Part of a small language model's weights: width 192.
Each number is 128 + 24 x the weight over its row's rms, rounded and kept within 0 to 255. Layers, rows and columns count from 0. The size above them is the row's rms in percent of the matrix's.

# layer 5 attention query, 192x192, rms 0.108, rows 0-36, columns 96-143
size [ 89 104 106 142  79  93 121 119 105 122 110 107 108 108 122 123 106  97 107 100 128 124 118 111 123 122 115 135 116 103 121 108  85  98 109 155  87]
[[ 87 160 116 148  94 139  73 159 132 152 107 107 100 111 110 141  82 171 110 144 139 151 155 116 124 145 145 152 124 163 172 109 123 137 157 162 185 135 110 129 109 136 118 122 136 105 127  98]
 [116 131  80 131 115 136  88 132 159 121 123 154  84  80 151 140 102 166 142 127 138 131 137 131 124 116 135 138  75 141 156 144 159 130 138 115 142 149 155 153 121  97  79 143 109  91 145  98]
 [113 164 143 164 141 161 144 112 109 108 104  95 164 177 126 121 147  80 124 146 116 120 157  85 124 162 103 150  90 104 180 143 124 132 110 143 162  69 127  95 113 102  89  83 139 124 145 138]
 [114 113 127 100 131 124  95 171 126 154 142 132 108  67 103 120 127 117 112 139 120 107 107 140 168 106 146  97 128 122 138 132 151  97 127 124 116 138 154 145 135 145 180 151 105 149 114 130]
 [117 115  83 135  74 120 124 183 150 128 130 148 101  83 129 135  85 161 105 100 151 112 118 145 138 141 131 129 109 154 171 142 152 129 141 111 117 146 153 134 140 147 128 149 157 107 143 144]
 [135 153 116 140 123  99 191 159 109 108 154 127 175 140 152  97 158  90 134 143 103 133 103 134 138 118 137 121 142  90 112 139 149 160 140 111 150 127  98 116 102 137 135  98 142 141 137 124]
 [151 111 111 116 131 139 101 127  87 124 141 117 117  74  98 111 142 110 145 128 131 118  69 140 152 119 130 129 110 108 123 156 101 144 127 123  83 121 115 152  94 157 183 125  92 137  94 103]
 [163 131 136 111  99 125 194 136 161 126 116 155 152 199 137  98 130 139 133 156 107 147 158 148 102 141 143 124 143 141 136 129 150 146 134 115  97 114 139 110 119 120 133 150 165 119 171 150]
 [134 106 117 106 103 156 118 138 127 184 117 162 105 159 179 159 128 151 128 147 130 153  99 119 121 119 145 123 115 160 141 127 109 147 131 125 130 144 124 108 157 162 151 127 144  81 117 168]
 [100 134 109 155 113 112 165 104 113  98 132 147 139 161 122 114 103 176 111 119 143 151 134 116 138 129 151  97 121 187  80 115  98 127 119 115 120 152  95 144 176 113  89 137 131 155 117 122]
 [113 128 105 132 164  91  92 130 113 101 128 116 148 118 132 152 128 114  99 123 118 157 129 142 117 162  92 134 127 100 180 137 143 104 145 133 151 114 129  95 134 124 145 113 143 155 138 134]
 [111 144 144 137 128 124 134 137 111 114 113 118 148 148 148 125 122 124 120 131  81 142 145 141 145 155  86  94 141 180 166  75 119 144 156 131 170 147 120  68 112  87 120 141 112  94 187 160]
 [128 115  87 146 109  88 120 109 151 175 131 177 124 113  83 144 103 159 121 132 172 107 141  91 138 121 105 134 136  84 137 137 153 102  59 119 108 122 156 144 129 152 136 121 115 145 123 100]
 [134 167 116 172 133 152 131 121 105 163 129 115 124 148 168 140 114 148 157 127 169 130 149  99 131  83 145 147 116 147 145 128 122 166 142 107 151 114  89 131 118 137 110 102 122 155 131 109]
 [105 151 156 144 130 120  96 118 155 113 104 104 169  94 154 136 158 143  91 149 116  89 157 117 113 124 123 126 108 158 150 117 145 143 137 110 159  94 118 104 156 100 128 101 110 127 142  90]
 [175 132 125 136 119 134 129  78 116 138 116 153 165 130 132 135 140 109 118 140 139 140 142  85 154 139 162 112 116 190 146 135 125 149 169 125 134  95 116  87 197 135 150  96 129 152 125 140]
 [122 120 133 127 133 133 154 123 116 101  91 134 150 103 134  78 120  95 114 104 143  85 122 128 138 176 101  93 144 142 114 113  71  86  89 169 155 151 129  81 132 128 136 137 119 136 116 142]
 [110 127 121 141 119 137 180 107 111 107 122 128 163 169 135  88 122 124 119 137 113 143 159 129 128 154 146 150 138 127 150 113 133 115 137 111 147 124 102 122 106 129 101 124 151  95 169 145]
 [141 101 114 102 145 136  56 149 162 157 114 127 108  90 124 151 150 111  79 154 111 120 101 119 145 138 139 123  99  98 119 136 179 152 144 129 137 115 168 119 127 168 167 124 110  82 105 136]
 [162 112 102  94 157 108  92 146 159 118 139  89 109 118 112 129 133 130 153 167 126 140 110 134 125 114  83 109 120 126 106 161 163 133 167 102  81 130 137 132 104 133 201 115  90 132 169 137]
 [171 112 150  95  90 135 146 164 128 176 146 108  57 115  96 165  92 127 165 108 109 144 126 163 129 113 113 123 161 168 116 110 121 149 159 135  80 159 116 160  93 124 114 153 121 109 140 147]
 [120 144 146 140 129  96  78 151 118 104 132 135 103  91 157 126 192 136 118 102 145  95  97 116 127  78 142 138 134 110 110 131 100 135 110 168 112 121 114 148 175 138 102 166 121 143  86  79]
 [121 159 152 155 148 104 121 170  90  64 113 132 105 131  60 120 152 124 106  97  94 137 129 118 143 108 155 157 129 155 134 145 130 134  84 141 105 131 116 132 131  83  96 152 138 150 119  90]
 [107 102 126  94 132 170 181 143 125  95 133 132 155  88 135 112 102  96 128  87 152  92 135 156 142 151 136  99 103  95  92 125 136  82 121 148 139 131 128 163 120 110 123  98 127 125 123 125]
 [149 139 145 161  82  98 149  99 121 147 108 124 127 130 137 124 122 105 140 113 121 127 152 125 165 151 119 130 163 167 165  88  86 152 115 132 150 120 100  52 129  98 118  91 108 134 167 167]
 [155 142  82 170 134 140 136 151  79 149 175 155 152 127 126 119 106 128 137 120 140 130 153  88 177 108 121 108 112 116 126 139 113 118 100 145 169 109 115 122 213 137 127  98 114 109 164 121]
 [180 161 165 132 139 144 166 144 125 172 117 154 143 142 120 114 113  86 158 150 150 100 171  60 169 128 113 155 126 144 142 119 147 153 107 121 116 126 135 142 102 143 143 110 129 122 152 143]
 [137 143 108 101 144 129 138 100 135 148 153 101  96 112 165 100 138  99 152 143 122  94 114 139 135 147 119 100 127 100 132 146 127 105 195 132 155 133 146 137 115 110 172 117 141 192 131 108]
 [146 152 166 116  98 112 137 118 123 107 117 145 128 187 133 112 105 149 150 108 114 146 135 133 141 105 105 116 153 167 137  96 112 136 142  91 106 134 127 105 148 116 114 137 127 171 164 159]
 [ 91 147 145 137 139 126 154 101 112 127 111 131 154 135 152 121 167 118 115 144 136 136 156 112 107 157 153 141 124 162 152 104  92 147 102 137 132 108  89 117  82 139  72 142 166 109 106 115]
 [176  89 143 112  83 103 131 105 137 146 102 108 110  80  97 148 124 103 137 137 143 108 113 140 126 132 111 153  99 141  76 108 108 158 150 134  91 148 122 143 124 111 131 117 128 114 121 135]
 [132 132 138 126 135 106 116 125 120 166 153 109 118 168 112 148  87 128 125 143 139 165 149 135 143 111  74 166 113  92 151 115 144 178 103  99 118 133 101 141  84  94 146 104  96 136 133 135]
 [105  95 137 133 135 112 165 130 118 135 114  93 116 114 136 102 141 125 102 112 117 104 100 120 166 148 115 115 124 128  90  89 111 116 118 136  98 102  90 120 151 122 126 179 123 137 111 108]
 [111 130 179 133 127 112 107 147 110 154  91 115 140 105 120 129 176  88 148 138  92 168 124 153 159 163 126 112 161 118 117 113 122 113 153 146 128 112  87 117 113 157 175 139 109 144  83 122]
 [ 83 144 153 149 126  97 197 133  98 144 118 156 117 143 122  85 169 111 147 128 154 161 124 193 159 130 142  94 179 164 108 102 123 162 100 132 142 141 110 145 134 121 130 137 150  90 125  89]
 [154 116 102 112 116 143 115 131 166 105 130 119 134 151 159 176 100 161 127 122 139 101 119 124  80  89 134 140  93 110 141 131 169 100 153 119 104 124 168 142 140 126 123  97 112 169 154 143]
 [ 85 159 157 157 160 167 108 115 115 185 140 127 155 132 153 152 147 106 141 159 135 152 159 144 133 121  84 140 148 131  89 101 107 145  92 137 129 167 176 125 133 131 112 130 113 143 106 130]]
# layer 5 attention key, 192x192, rms 0.108, rows 0-36, columns 96-143
size [ 93 116  98 104  85  82 139 142 107 122 105 109 115 105 124 124 111  97 109 100 131 125 117 112 123 123 113 133 118  98 124 110  86 105 130  84  86]
[[127 137 161 105 130 141 115  96 147 146 124 154 144 135 132 144 132 123 130 136 124 116 128 142 139 152 141 137 157 105 147  78 148 126  87  93 122 114 106 101 123 168 103 128 110 140  83 112]
 [156 150  95 132 179 108 151 138  90 111 118  92 117 120 127 149 121 134  97 139 173 100 128 110 105 109 134  88 117 169  74 149 111 138 146 159 129 133 121 153 151  99 158 156 126 138 132 106]
 [116  94 175 132 104 124 182 119 155 129 151 147  98 167 144 115 106 118 156 121  94 138 109 109 117 166 131 127 155 139 169  86 111 186  96 125 133 121 113 124 134 165  61 110 103 109 127 137]
 [144 162 126  96 127 120 124  99 129 143 113 109 101 162 142 139 116 135  93 144 187  89 171 121 117 110 105 140 140 140 133 148 147  95 101 151 159 138 144 157 136 131 135 107 150 108 137 148]
 [133 189 145 118 153 144 142 137 104 123  92 106 138 137 115 172 165 117  91  76 163 139 123 101 119 161 133 119  90 142  87 146 139 130 124 100 110 115 114 143 128 119 124 144 148 100 135  97]
 [116 144 118  93 111 156 134 112  98 162 169 107 101 159 120 183 125 183  80 143 110 132 113 148 107 140 136 119 138 134 129 119 145  80 119 121 164 135 136 154 149 153 174 111 135 161 110 110]
 [145 110 108  76 120 157  47 117 166 132 137 172 123  83 122 138 117 128 100 122 136 141 112 144 106 131 174 144 135  81 175 161 153  80 104 105 128 163 158 113 130 111 125  88 136 116 130 143]
 [ 91 135 135 130 161 128 195 161  92 119 103  82 144 177 124 128 149 106 144  91 104 138 125 107 151 116  89  87 131 190  83  96 117 199 117 124  87  70 104 127 123 124 123 120  94 132 122 122]
 [104 142  85 146 157 140  91 166 116 132 133 111 188  82 148 107 161 128 146 117 150 144  95 110  99  95  97  84 121 131 138 134 122 145  94 104 114 124 107 161 106 114 124 158 116 128 146 164]
 [100 163 152 130  81 111 117 163 109 156 115 120 136  85 145 112 102 162 127 129  83 163 104 102 112 158 143  90 126 163  59  82 113 171 101 155 119 104 140 125 150 112 171 108  96 129 135 108]
 [137 108 132 116 144 109 105  71 152 104 117 129 111 138 169 138  91 180 114 130 131 109 112 145  66 165 114 139 124 120 181 134 153  94 167 130 162 129 133 127 122 130 130 168 151 178 129 142]
 [103 130 116 128 141 109 101 118 148 131 104  83 114 110 181 107  86 141 138 147 146 125 101 116 109 125 134 127 137 160 127 109 150 146 117 143 144 146 170 139 133  94 145 168  88 120 154 186]
 [120 149 164 135 107  78 119 132 121 152 129 157 150 139  73 137 134 139 104 144 126 117 143 132 120 148 131 167 103 117 138 128 140  93  96 131 150 108 154 105 137 140 150 142 151 153 119 128]
 [132 156  89 115 104 108 131 178 164 138 151 136 181  99  94 102 148 118 143 127 140 136 123 112 161 115 148  97 118 160  87 146  95 135 138  90 104 135  88 111 119 158  96  98 128  92 134 132]
 [142 120 143 137 102 116 147  98 145 141 168 100 101 162 135 102 149 129 140 141 140 118 124 150 124 110 129 148 165 111 126 127 147 126 133 160 127 132 167 106 134 150 144 120 136 109 149 133]
 [130 148 155 157 117 119 156 127 143 156 103 105 134 119 125 155 135 137 103 109 152 158 105 103 149 118  88  92 126 120 136  97  99 134 117 141 114  95 121 149 148 107 130  97 115 123 159 117]
 [116 130 141 153 146 188 140 127 154 123 122  99 117 105 115  74 154  74 143  87 134 144 121  86 130 142 127 132 168 158 149 109  93 120  97 143 117 109  92 142 125 134 129 152 114 107 103 120]
 [ 89 141 115 123 129 124 129 138 145  97 129 102 160  80 145 124 116 133 149 129 104 138  82  97 118 120 129  76 132 148 117  81 121 184 139 105 141 126 118 135 116 141  93 129 104 129 134 142]
 [164 111 119 101 135 122 136  79 111 124 146 130 138 162 109 132 149 127 127 163 154 111 164 147 114 121 108 146 143  67 177 167 176  80 128 116 150 138 157 144 117 143 137 140 163 149 135 151]
 [142 137 146  88 119 152  97  85 101 147 105 110  86 163 139 147 115 155 115 139 174 135 197 146 120 130 112 174 130 136 130 155 129  90 144 161 153 121 168 134 125 125 166 130 153 144 154 123]
 [138 145 124 136 154 126  82 158 102 147 137 142 105 103 152 137 142  97 169 109 158 161 166 107 177  97 117 110  91 136  74 121 144 144  98  99 119 164 113 139 141 116 155 117 104 102 118 110]
 [166 140 136 158 100 119 162 130 107 142 158 176 115 135  98 132 130 130 124 148 144 101 139 147 181 104 125 157 119  88 140 168 107  80 126 131 132 151 100 144 153 116 134 127 145  88 115  95]
 [159 128 161  90 105 108 133 135  99 118  67 122  97 126 140 141  94 173 129 135 116 104 120 121 161 158 135 106 148 117 136 147 120 160 111 124 161 140 143 145 136  92 127 117  96 102 119  95]
 [125 136 160 130 111 173 143 124 143  99 155 150 132 112 117  90 138  66 131 103  91 141 158 137 130 119 128 136 140 134 101 124 121 126 134  99 148 115 135 127 133 162  99  81 184 127 128 123]
 [119 139 129 189 109  98  83 124 183 151 121  84 128  75 145 111 115 128 132 144 161 148 120  89 117 128 139  98 115 171 162 102  75 153 116 139 127 130 104 109 112 140 151 122  73  93 137 132]
 [141 138 124 165 117  68 140 142 137 134  85 100 162 101  97 135 116 133 103 145 167 135 116  84 108 145 138 137  84 134 128 140  70 113  97 147 149 120 149  98 147 112 138 134 137 128 154 160]
 [113 135 128 134 137 126 176 153 172 138  62  94 157 173  93 143 183 102 106 102 152 157 139 121 138 140 107 111 109 115 157 155 112 151  79  98 105 126  87 146 141 134  99 106 110  99 137 126]
 [122 139 125 144 152 165 150 100 165 136 150 171  87 142 124 140 115 144 137 126 138 160 155 131 117 159 104 136 120 175 150 135  83  90 165 105 114 131  83 120 144 137 155 126 143 155 110 120]
 [ 75 136 155 130 101 124  98 137  95 137 104  84 113 141 150 141 111 175 144 132 129 128 123 111  81 169 142 129 140 191 133 136 108 171 100 182  90 124 158 125 109 117 160 147  82 126 163 134]
 [108 117 110 138 151 140 162 145 151 109 136 136 157 119 140 116 134 104 150  99  79 155  61 124 167 126 108  84 154 112 121 101 134 167 128  87 111 131  81 142 140 128  95 123  91 111  75 115]
 [132 132 164 155 118 159  91 112 112 161 139 121  82 133 146 108 134 102 137 115 117 155 158 157 127 126  78 117 121  87 168 106 144 130 103 117 122 170 134 145 138 126 179 124 123  76 126  78]
 [128 128 129  87 117  98  64 113 145 124 117 104 123 133 159 105  91 171 127 132 161 128 124 133 101 198 135 119 114 110 166 149 131 150 130  93 134 148 180 107 121 158  87 111 111 155 133 116]
 [129 131 115  97 135 138 158 134 122  92 131 173 116 138 124 128 135 150 101 107 137 144 172 135 104 127 146 111 145 116 140 156 154 138  95 110 119 160 123 137 114 129 144 137 153 140 167 163]
 [154 116 168 155 150  74 118 157 117 105 153 128 176 106 115 105 117 110 166  77 133 113 107 132 162 157 124  94  90 133 100 103  98 131  97 103 135 147 120 124 141 108 128 102 116 144 114 111]
 [143 139 137 140 122 100 142 158 124 110 162  99 140 101 128 101 136  93 169 110 139 113  99 127 156 164 132  87 126 128  84  95  92 145 101  95 112 160 140 148 176 141  88 102 125  85 112 145]
 [129 121 126 124  82 140 152 106 125 132 128 116 130 147 165 133 114 160 122 137  87 138 134 116  57  89 124 158 157 154 154 109 143 121 122 133 124 117  90 123  85 159 123 138 150  69 136 104]
 [115 140 143  97 111 137 134 109 171 107 112 124 131 132 133 131 131 149  97 101 119 101  71  87 117  62 156 176 101 146 132 132 126 150 141 130 152  98  95 140 179 110 130 169 153 144 152 104]]
# layer 5 attention value, 192x192, rms 0.0771, rows 0-31, columns 96-143
size [124 118 109 111 117 118 113 115 117 102 125 118 118 120 118 129 116 123 105 119 119 116 106 118 109 111 114 120 110 114 102 116]
[[140 150 133 121 101 135 137 117 106  99  97 180 144 127 136 141 124 130 140 134 131 128  91 104 116 137 144 143 124 144 145 128 109 156 128 109 143 138  92 141 141  98 104 122 123 119 199 158]
 [110  91 148 143 129 115 120  85 164  92 124 177 135 120 130 116 151 130 145 137  94 138 144  68 142 145 150 118 141 150 160  90 127  94 125 102 138 141 135 108 141 108 142 102 118  93 126 103]
 [110 131 145 138 130 143 114 131 148  99 122 153 121 141 127 127  95 103 100 105 104 141 134 152 153 137 117 115 162 114 108 136 139 151 125 138 125 156  76 122 135 128 145 115 131 140 132 144]
 [140  94  92 133 156  84 141  58 142  97 102 178 101 136 118 164 138 139  88 146 114 144 118  70 127 135 132 142 113 129 136 115  96 161 154 138 119 133 113  99 168 115  69  87 113 141 102 127]
 [ 97 142 142 189 169 146 142  68 114 101 134 137 123 134 128 128 137 142 102 137 152 135 145  94 103 132 115  79 111 113 125 123 157  89  79 136 161 123 136 156 122  99 137 127 142  92 132 124]
 [120 137 132 125 167 141 134 118 128 126 135 100  81 133 115 102 137 158 133 135 111 180 124  94 129 125  90 117 155 139 104 117 130 131 144 152 145  94 133 170 127 112 123 151 127 136 157 157]
 [164 140 153 115 129 149 129 167  81 103  90 100 185 133 117 120 151 140 114 137 163  99 109 157 148 145  76 124 107 128  88 125 135 159 104 133 125 133 150 123 116 147 106 143 142 112 167 128]
 [154 151 146 158 136 141 126 102 144 160 163  85 132 136 145  93 151 107 118 116 142 107 134  78 149 148 115 164 114 146 125 125 104 107 137 142 144 121 152 130 142 130 102 169 125 102 108 131]
 [ 97 112 104 141 106 129 144 123 103 135 143 142 140 121 166 159 160 161 128 160 166 110 123  93 135 122 103 136 101 139 141 144 179 109 128 159 176 151 117 125 102 103 135  95 118 112 114 120]
 [129 108 109 102 152 106 134 105 133 124 140 166  98 116 103 143 101  92 102 110 139 133 142 154 129 154 121 124 127 162 148 123  78 158 144 149 114 133 117 120 102 130 122  92 131 144 143 142]
 [110 132  92 150 127 130 130 160 180  88 156 167 156 123 134 145 103 134 161 183 119 131 140 148 107  87 118 156  86 159 130 120 151 121 102 144  88 138 143 120 131 151 138 111 116  96 121 114]
 [132 107 100 127 113  95 133 137 201 158 164 134 136 134 140  98 142  82 107 142  81 159 140 101 129 105 156 164  92 136 146 119 109  90 151 122 137 128 147 147 185 109 110 100 114 110 132 121]
 [162 108 152  96 125 121 124 116 115 127  99  95 138 139 155  97 146 141 101 102 138 112 108 140 144 160  92 130 170 119 116 132 121 148 133 164  94 127 163 124 153 155  99 141 152 101 100 154]
 [176 121 106 135 185 123 138 117 100 140 119  90 141 126 124 111 135 137 104 144 104 136 156 122 139 139 124 107  98 106 106  80 115 139 106 106 134 127 132 135 157 104 124 132 111 150 139  98]
 [139 131 141  98 143 104 127 140  81 148 107 135 140 119 122 134 126 169 135 111 181 162 135 141 104 125 102 122 170 116 136 143 112 140  77 164 147  81 118 141 122 125 124 139 146 145 172 153]
 [145 117 113  59 126 112 139  79 132 150 160 134 129 127  94 140 134 100 154  85 140 121 102 103 157 128 158 142 146 130 139 104 103 140 162  97  97 147 133 131  72 103 147 129 138 180 110 109]
 [138 152 138  86 126 128 146 133 143 121 120 121 186 134 109 188 160 152 119 109 155 102 110 103 106 108 103 120 162 124 143 126 120 103 137 124 161  78 152 179  81 154 165 120 131 116 161 152]
 [104 121 130 169 110 100 122 117 138  88 171 106 110 129 150 110 168 103 109 153 106 155 145 131 132 118 104 175 101 173 139 169  74  90 109 141 152  96 130 180 148 130  87 118 122 126  97 135]
 [123 117 119 127 128 126 118 100 142 126  83  73  70 131 103 176 128 117 128 118 133 123 134  98  95 112 157 149 137 123 126 158 104 145 124 126 105 118 104 134 170 133  92  96 128 164 143 114]
 [123 121 118  89 125 146 131 107 166 114 114  96 118 129 134 114 166 120 115 111 137 110 145 171 134 122 149 119 105 158 132 119 119 104  93 103 106 138 112  96 160 137 133  89 147 112 119  98]
 [ 75 146 133 157 108 109 128 105 133 107 132 123 106 112 118 116  80 140 154 136 130 109 144  92 132 114 150 133 117 133 151 135 109 102 132 171 144 114 116 145 142  99 124 121 115 104 140 112]
 [118 135  94 172 176 122 141 114 124  98 116 107 112 110 138 146 131 164 102 134 106 134 141 127 139 125 120 137 155 127  95 130 134 131 113 163 133 154  74 137 138  78  86  89 111 138 143 157]
 [141 141 132 104 104 127 133 155 102 105 117 156 100 123 112 128 103 147 113  78 104 161 157 179 118 111  90 104  87 131 105 125 135 142 112 162  79 138 100 110 108 148 110 135 141 147 192 101]
 [146 144 115  90 140 122 143 120 143 136 124 111 115 132 128 109 125 119 133 174 151 116 128 110 124 147 128 113 122 128 122  87  90 155 123  90  93  80 158 114 159 150 136 150 117 125 158 105]
 [144  73 130 140 154 149 128 136 131 129 117 119 118 119 117 127 119 172 111  81 171  87 136 130 149 123 118 111 142 111 148  97 148 115 117 166 155 123  99 137 107 121 115  94 117 136 146 151]
 [149 144 113 110 121 171 127 170 153  95 158 123 108 121 145  88 113 148 164  81 110 118 151 214 130 109 114 148  95 161 113 127 139 105 101 124  80 148 130 129  91 122 131 128 147 124 128 121]
 [152  71 146 109 141 101 120 159 134 154 161 107 116 121 117 124 155  91 117 125 133 126 169 145 143 135 129 138 169 132 107  88 114 100 116 111 106 123 137 165  97 126 146 117  98 119 153 102]
 [155  86 130 138 141 140 146 105  74 134  94 110 142 137 125 120 119 118 103  97 112 119 102 120 193 148 103 160 137  92 130 101 120 134 179 129 140 166 119 122 129 122 131 114 118 151 147 111]
 [128 107 142 110 125 143 130  84 132 136 125 123 127 150 131 116 128 139 130 163 139 119 121  79 140 136 145 156 131 149 143 129 126 145 158 160 155 108 101 128 112 141 147 120 131 112 107 137]
 [107 148 165 125 131 166 122  90 122 147 112  62 110 128 140  88  96 139 190 102 163 131 165 136 136 149 113 136 149 131 142 120 160 118 125 178 123 123 171 111 134 176 163 124 139 155 106 135]
 [141 101 136  92 125  75 126 136 143 178 122 129 113 127 114 168 155 137 120  74 195 126 112 120 128 186 110 104 164 112 114 123 158 143 121  86 138 114 168 119 122 176 126 147 140 152 133 148]
 [133 154 128 122  90 138 119 141 116 131 104 114 151 116 148 139 121 113 149 148 163 107 131 144 147 120  91 165 113 149 115 155 161 136 131 124 148 136 160 157 119 182 135 117 126 127 152 143]]
# layer 5 attention output (transposed), 192x192, rms 0.0769, rows 0-31, columns 96-143
size [123 115 108 107 115 112 110 112 113 103 122 119 118 118 114 125 116 118 103 113 116 116 107 114 106 105 111 118 112 112 100 114]
[[148 100 137 149 103 112 118 145 126 127 115 175 136 113 140 138 107 117 167 150 116 104  97 110 147 152 108 141 135 129 133 103 105 161 121 108 190 137 139 139 135 104 136 102  99 121 139 152]
 [129 116 121 135 124  97 157  92 169  95 155 102  92  93  95 108 182  93 129 129 123 121 183 105 130 154 128 115 143 149 152 106 144 137 157 108 106 117 133  92 132 124 116 107 119 141 144 127]
 [126 125 132 152 169 125 112 104 160 111 152 158 144 138 134 149 133  64 116 148  91 126 140  96 133 146 129 141 167  97 120 129 156 164 143 164 134 141  50 129 137 123 152 122 111 133 116  97]
 [ 88 142 112 118 172 123 101  88 135 112 160 151 106 119  87 146 111 138  97 123 132 189 125  89 117 154 151 112 134 131 116  93 107 130 143 112 110 113 142 140 150 125 136 104  88 132 164  85]
 [174 118 146 182 116 128 136 118 126  98 154 117 127 156 121 167 116 128 156 155 128 115 134 112 134 113 128 104  93 114 140 109 153  79  98 141 165 114 144 154  95  77 132 124 123 103 158 112]
 [157 159 127 143 172 107 136 149 131  81 153  85 112 129 130 162 109 177 164 129 122 189 117 139 123 100 130 119 124 133 142 125 125 149 137 172 151  72 126 144 125  99 155 155 147 126 168 114]
 [159 120 125 131 126 132  99 156  99 164  87 146 189 119 111 120 116 175 133 152 124  98  96 165 171 133  82 102 143 148 117 129 134 126  82 131 150 141 151 144  97 100 133 137 119  99 162 145]
 [131 150 126 138 140 123 157 143 127 148 110  97  96 130 132  56 173 153 114 101 150 107 103 129 138 147 140 120 112 157 142 102 115  97 127 127 126 124 162 111 113 142 130 144 147 139 125 171]
 [106 143 145 134  71 129 114 102 115 129 117 103 121 102 118 126 175 168 137 145 154 114 130 141  98  87 121 107 140 123 150 102 141 104 119 131  97 171 148 118 106 123 110 114 102 133 172 109]
 [106 105 157  96 161 110 154 126 169 122 142 157 112 126 114 177 141 112  96 104 124 135 116 120 120 167 124 107 125 138 137 127 108 147 155 130 122 113  89 114 156 154 120  74 150 170 109 128]
 [116 118 109 119 109 129 109 132 173 146 144 177 168 119 135 135  97 105 145 121 135 139 113 131  75  76 141 149  80 182 141 116 147 149 114 147 101 160 163 125 152 154 138 122 104 122 116 114]
 [ 82 100 123 133  84  90 157 112 186 160 157 126 108 164  99  76 181  94 140 129 175 204 131 123 108 106 129 120 105 122 120  93 146 105 122 131 115 118 178 152 169 135 119  90 135 118 155 146]
 [139 117 117 102 151 124 149 172 115 153 128 132 109 143 123  94 140 179  98 125 120 108 119 125 136 160 129 140 154 119 128 153 143 115 119 163 131 145 178 119  78 133 138 139 147 124 131 131]
 [155 128 124 146 175 125 112 139  98  89 115  80 161 101  94 140 124 178 136 144 106 177 143 135 161 137 121  89 113 111 139 137 116 114 112 122 100 123 121 133 116 137 145 135 133 132 169 116]
 [167 102 154 149 157 104  99 152  95 121  79 133 122  88 154 165 108 182 126 128 119 123 110 116 162 159 125 141 189 132 152 147 132 104 104 144 167  61 135  69  94 118 114 146 126 116 134 136]
 [145 105 123  83 117 145 169 113 127 117 171 128 133 139 125 175 130  82 155 104  95 116 141 104 104 170 129 127 130 106 128 153  65 117 171  75 117 153 101 107 114 105 145 129 138 138 106 118]
 [160 132 124 108  96 129 122 129 125 139  92 116 135 141 123 149 136 128 144 138 139  82 110 147  79  81 130 132 182 123 163 127 117 141 122 111 128  93 177 142 106 114 147 123 116  95 147 140]
 [ 91 136 128 146 119  88 140 129 133 134 130 122 116 154 131 120 164 134 134 107 174 172 114 158 140 102 134 144 111 168 106 112 123 106  90 120 140 104 165 187 168 147 120 106 146 148  77 166]
 [116 124 115 135 161 132 119 125 111 124  82 140 107 121 157 180  99 139 103 107 110 151 135 101 156 131 157 130 113 146 103 137 116 129 104 100 145 102  92 116 166 133 173 108 140 143  73 126]
 [120 138 147 124 123 152 150 130 119 132 104  98 110 114 137 138 190 110 133 118 115 129 154 138  90 116 145 136 106 139 113 149  76 101 116 134 115 170  76  85 122 142 151 113 153 109  83 121]
 [126 130 120 151 128  85 140 109 152 112 127 140 112 132 121 130  84  92 151 145 123 125 132 108 153 101 137 137 107 140 134  97 133 151 122 148 148  63 130 130 174 131 127 111  88 117 111 151]
 [102 124 117 154 165 119 150 147 137  88 131 134 133 130 119 149  82 196 119 148  98 189 122 114 162 116 144 115 141 136 101 103 157  99 127 145 140 106 138 144 123 110 118 100 127 147 177 131]
 [140 109 152 105 116 143 121 136 138  95 118 154 162 138 184 171  68 138 125 115 128 143 120 160 112 106 108 141  60 122 100 142 129 125 111 143 118 150  88 136 158 130 103 130 111 116 128 131]
 [128 114 102 107 151 108 110 126 154 131 120 128 121 102 110 107 111 146 149 167 131 116 122  98 138 182 121 125  98 152 160 137 139 140 112 134 159  71 155 135 133 158 137 156 119 125 164 143]
 [138  97 133 131 173 132 145 169 140 107 122 151 130 164 122 148 125 154 119 101 106 105 111 122 140 134 116 120 122 105 129  77 112 139 149 163 128 100  81  74 106 121 119 126 132 160 146 114]
 [137 129 109  98  89 156 126 162 121 127 135 133 127 102 185 111  91 141 179 106  94  83  90 172 111  56 118 159  64 162 104 116 102 132 111 134 125 188 134 122 119 131 124 142 141 131  77 158]
 [152 122 132  82 125 103 161 153 150  87 118  78 123  98  87 131 184 117 133 119 122 136 148 177 171 153 122 105 133 111 163 111 146 124 120  93  90 124 119 120 106 176 103 130 169 156 158 139]
 [151 101 128 125 158 139 158 119  84 115 152 146 113 141  96  90 119 113 115 135 103 128 117 132 154 158  95 141 144  83 109 111 123 119 154 100  96 159 142 135 120 124 105 126 107 149 183 122]
 [164 149 115 137 183 117 155 115 143 133 116 162 106 133 120 122 138 114 122 110  86  78 132 101 138 171 124 134 141 159 134 115 133 162  98 139 124 105 108 133 140 122 134 134 138 143 112 136]
 [173 144 134 138 114 126 168 153 128 144 140 133 104 136 164 100 101 115 144 126 100 110 162 114 153 130 127 161 107 138 170 155 141 149 138 177 112 124 120  81 107 151  87 112 146 104 118 161]
 [147 124 128  98  89 131  85 153 133 149  94 138  93 117 105 129 190 139 118  91 165 114 114 115 147 150 114 111 164  96 120 124 110 133 171 119 137 128 104 107 111 145 122 146 163 116 135 138]
 [125 162 124 144 102 122 110 136 120 164  56 134 146 116 147 107  80 134 123 139 169 142 108 190 160 105 103 158 123 137 142 121 128 158 104 136 108 144 133 167 135 175 107 115 109 139 129 182]]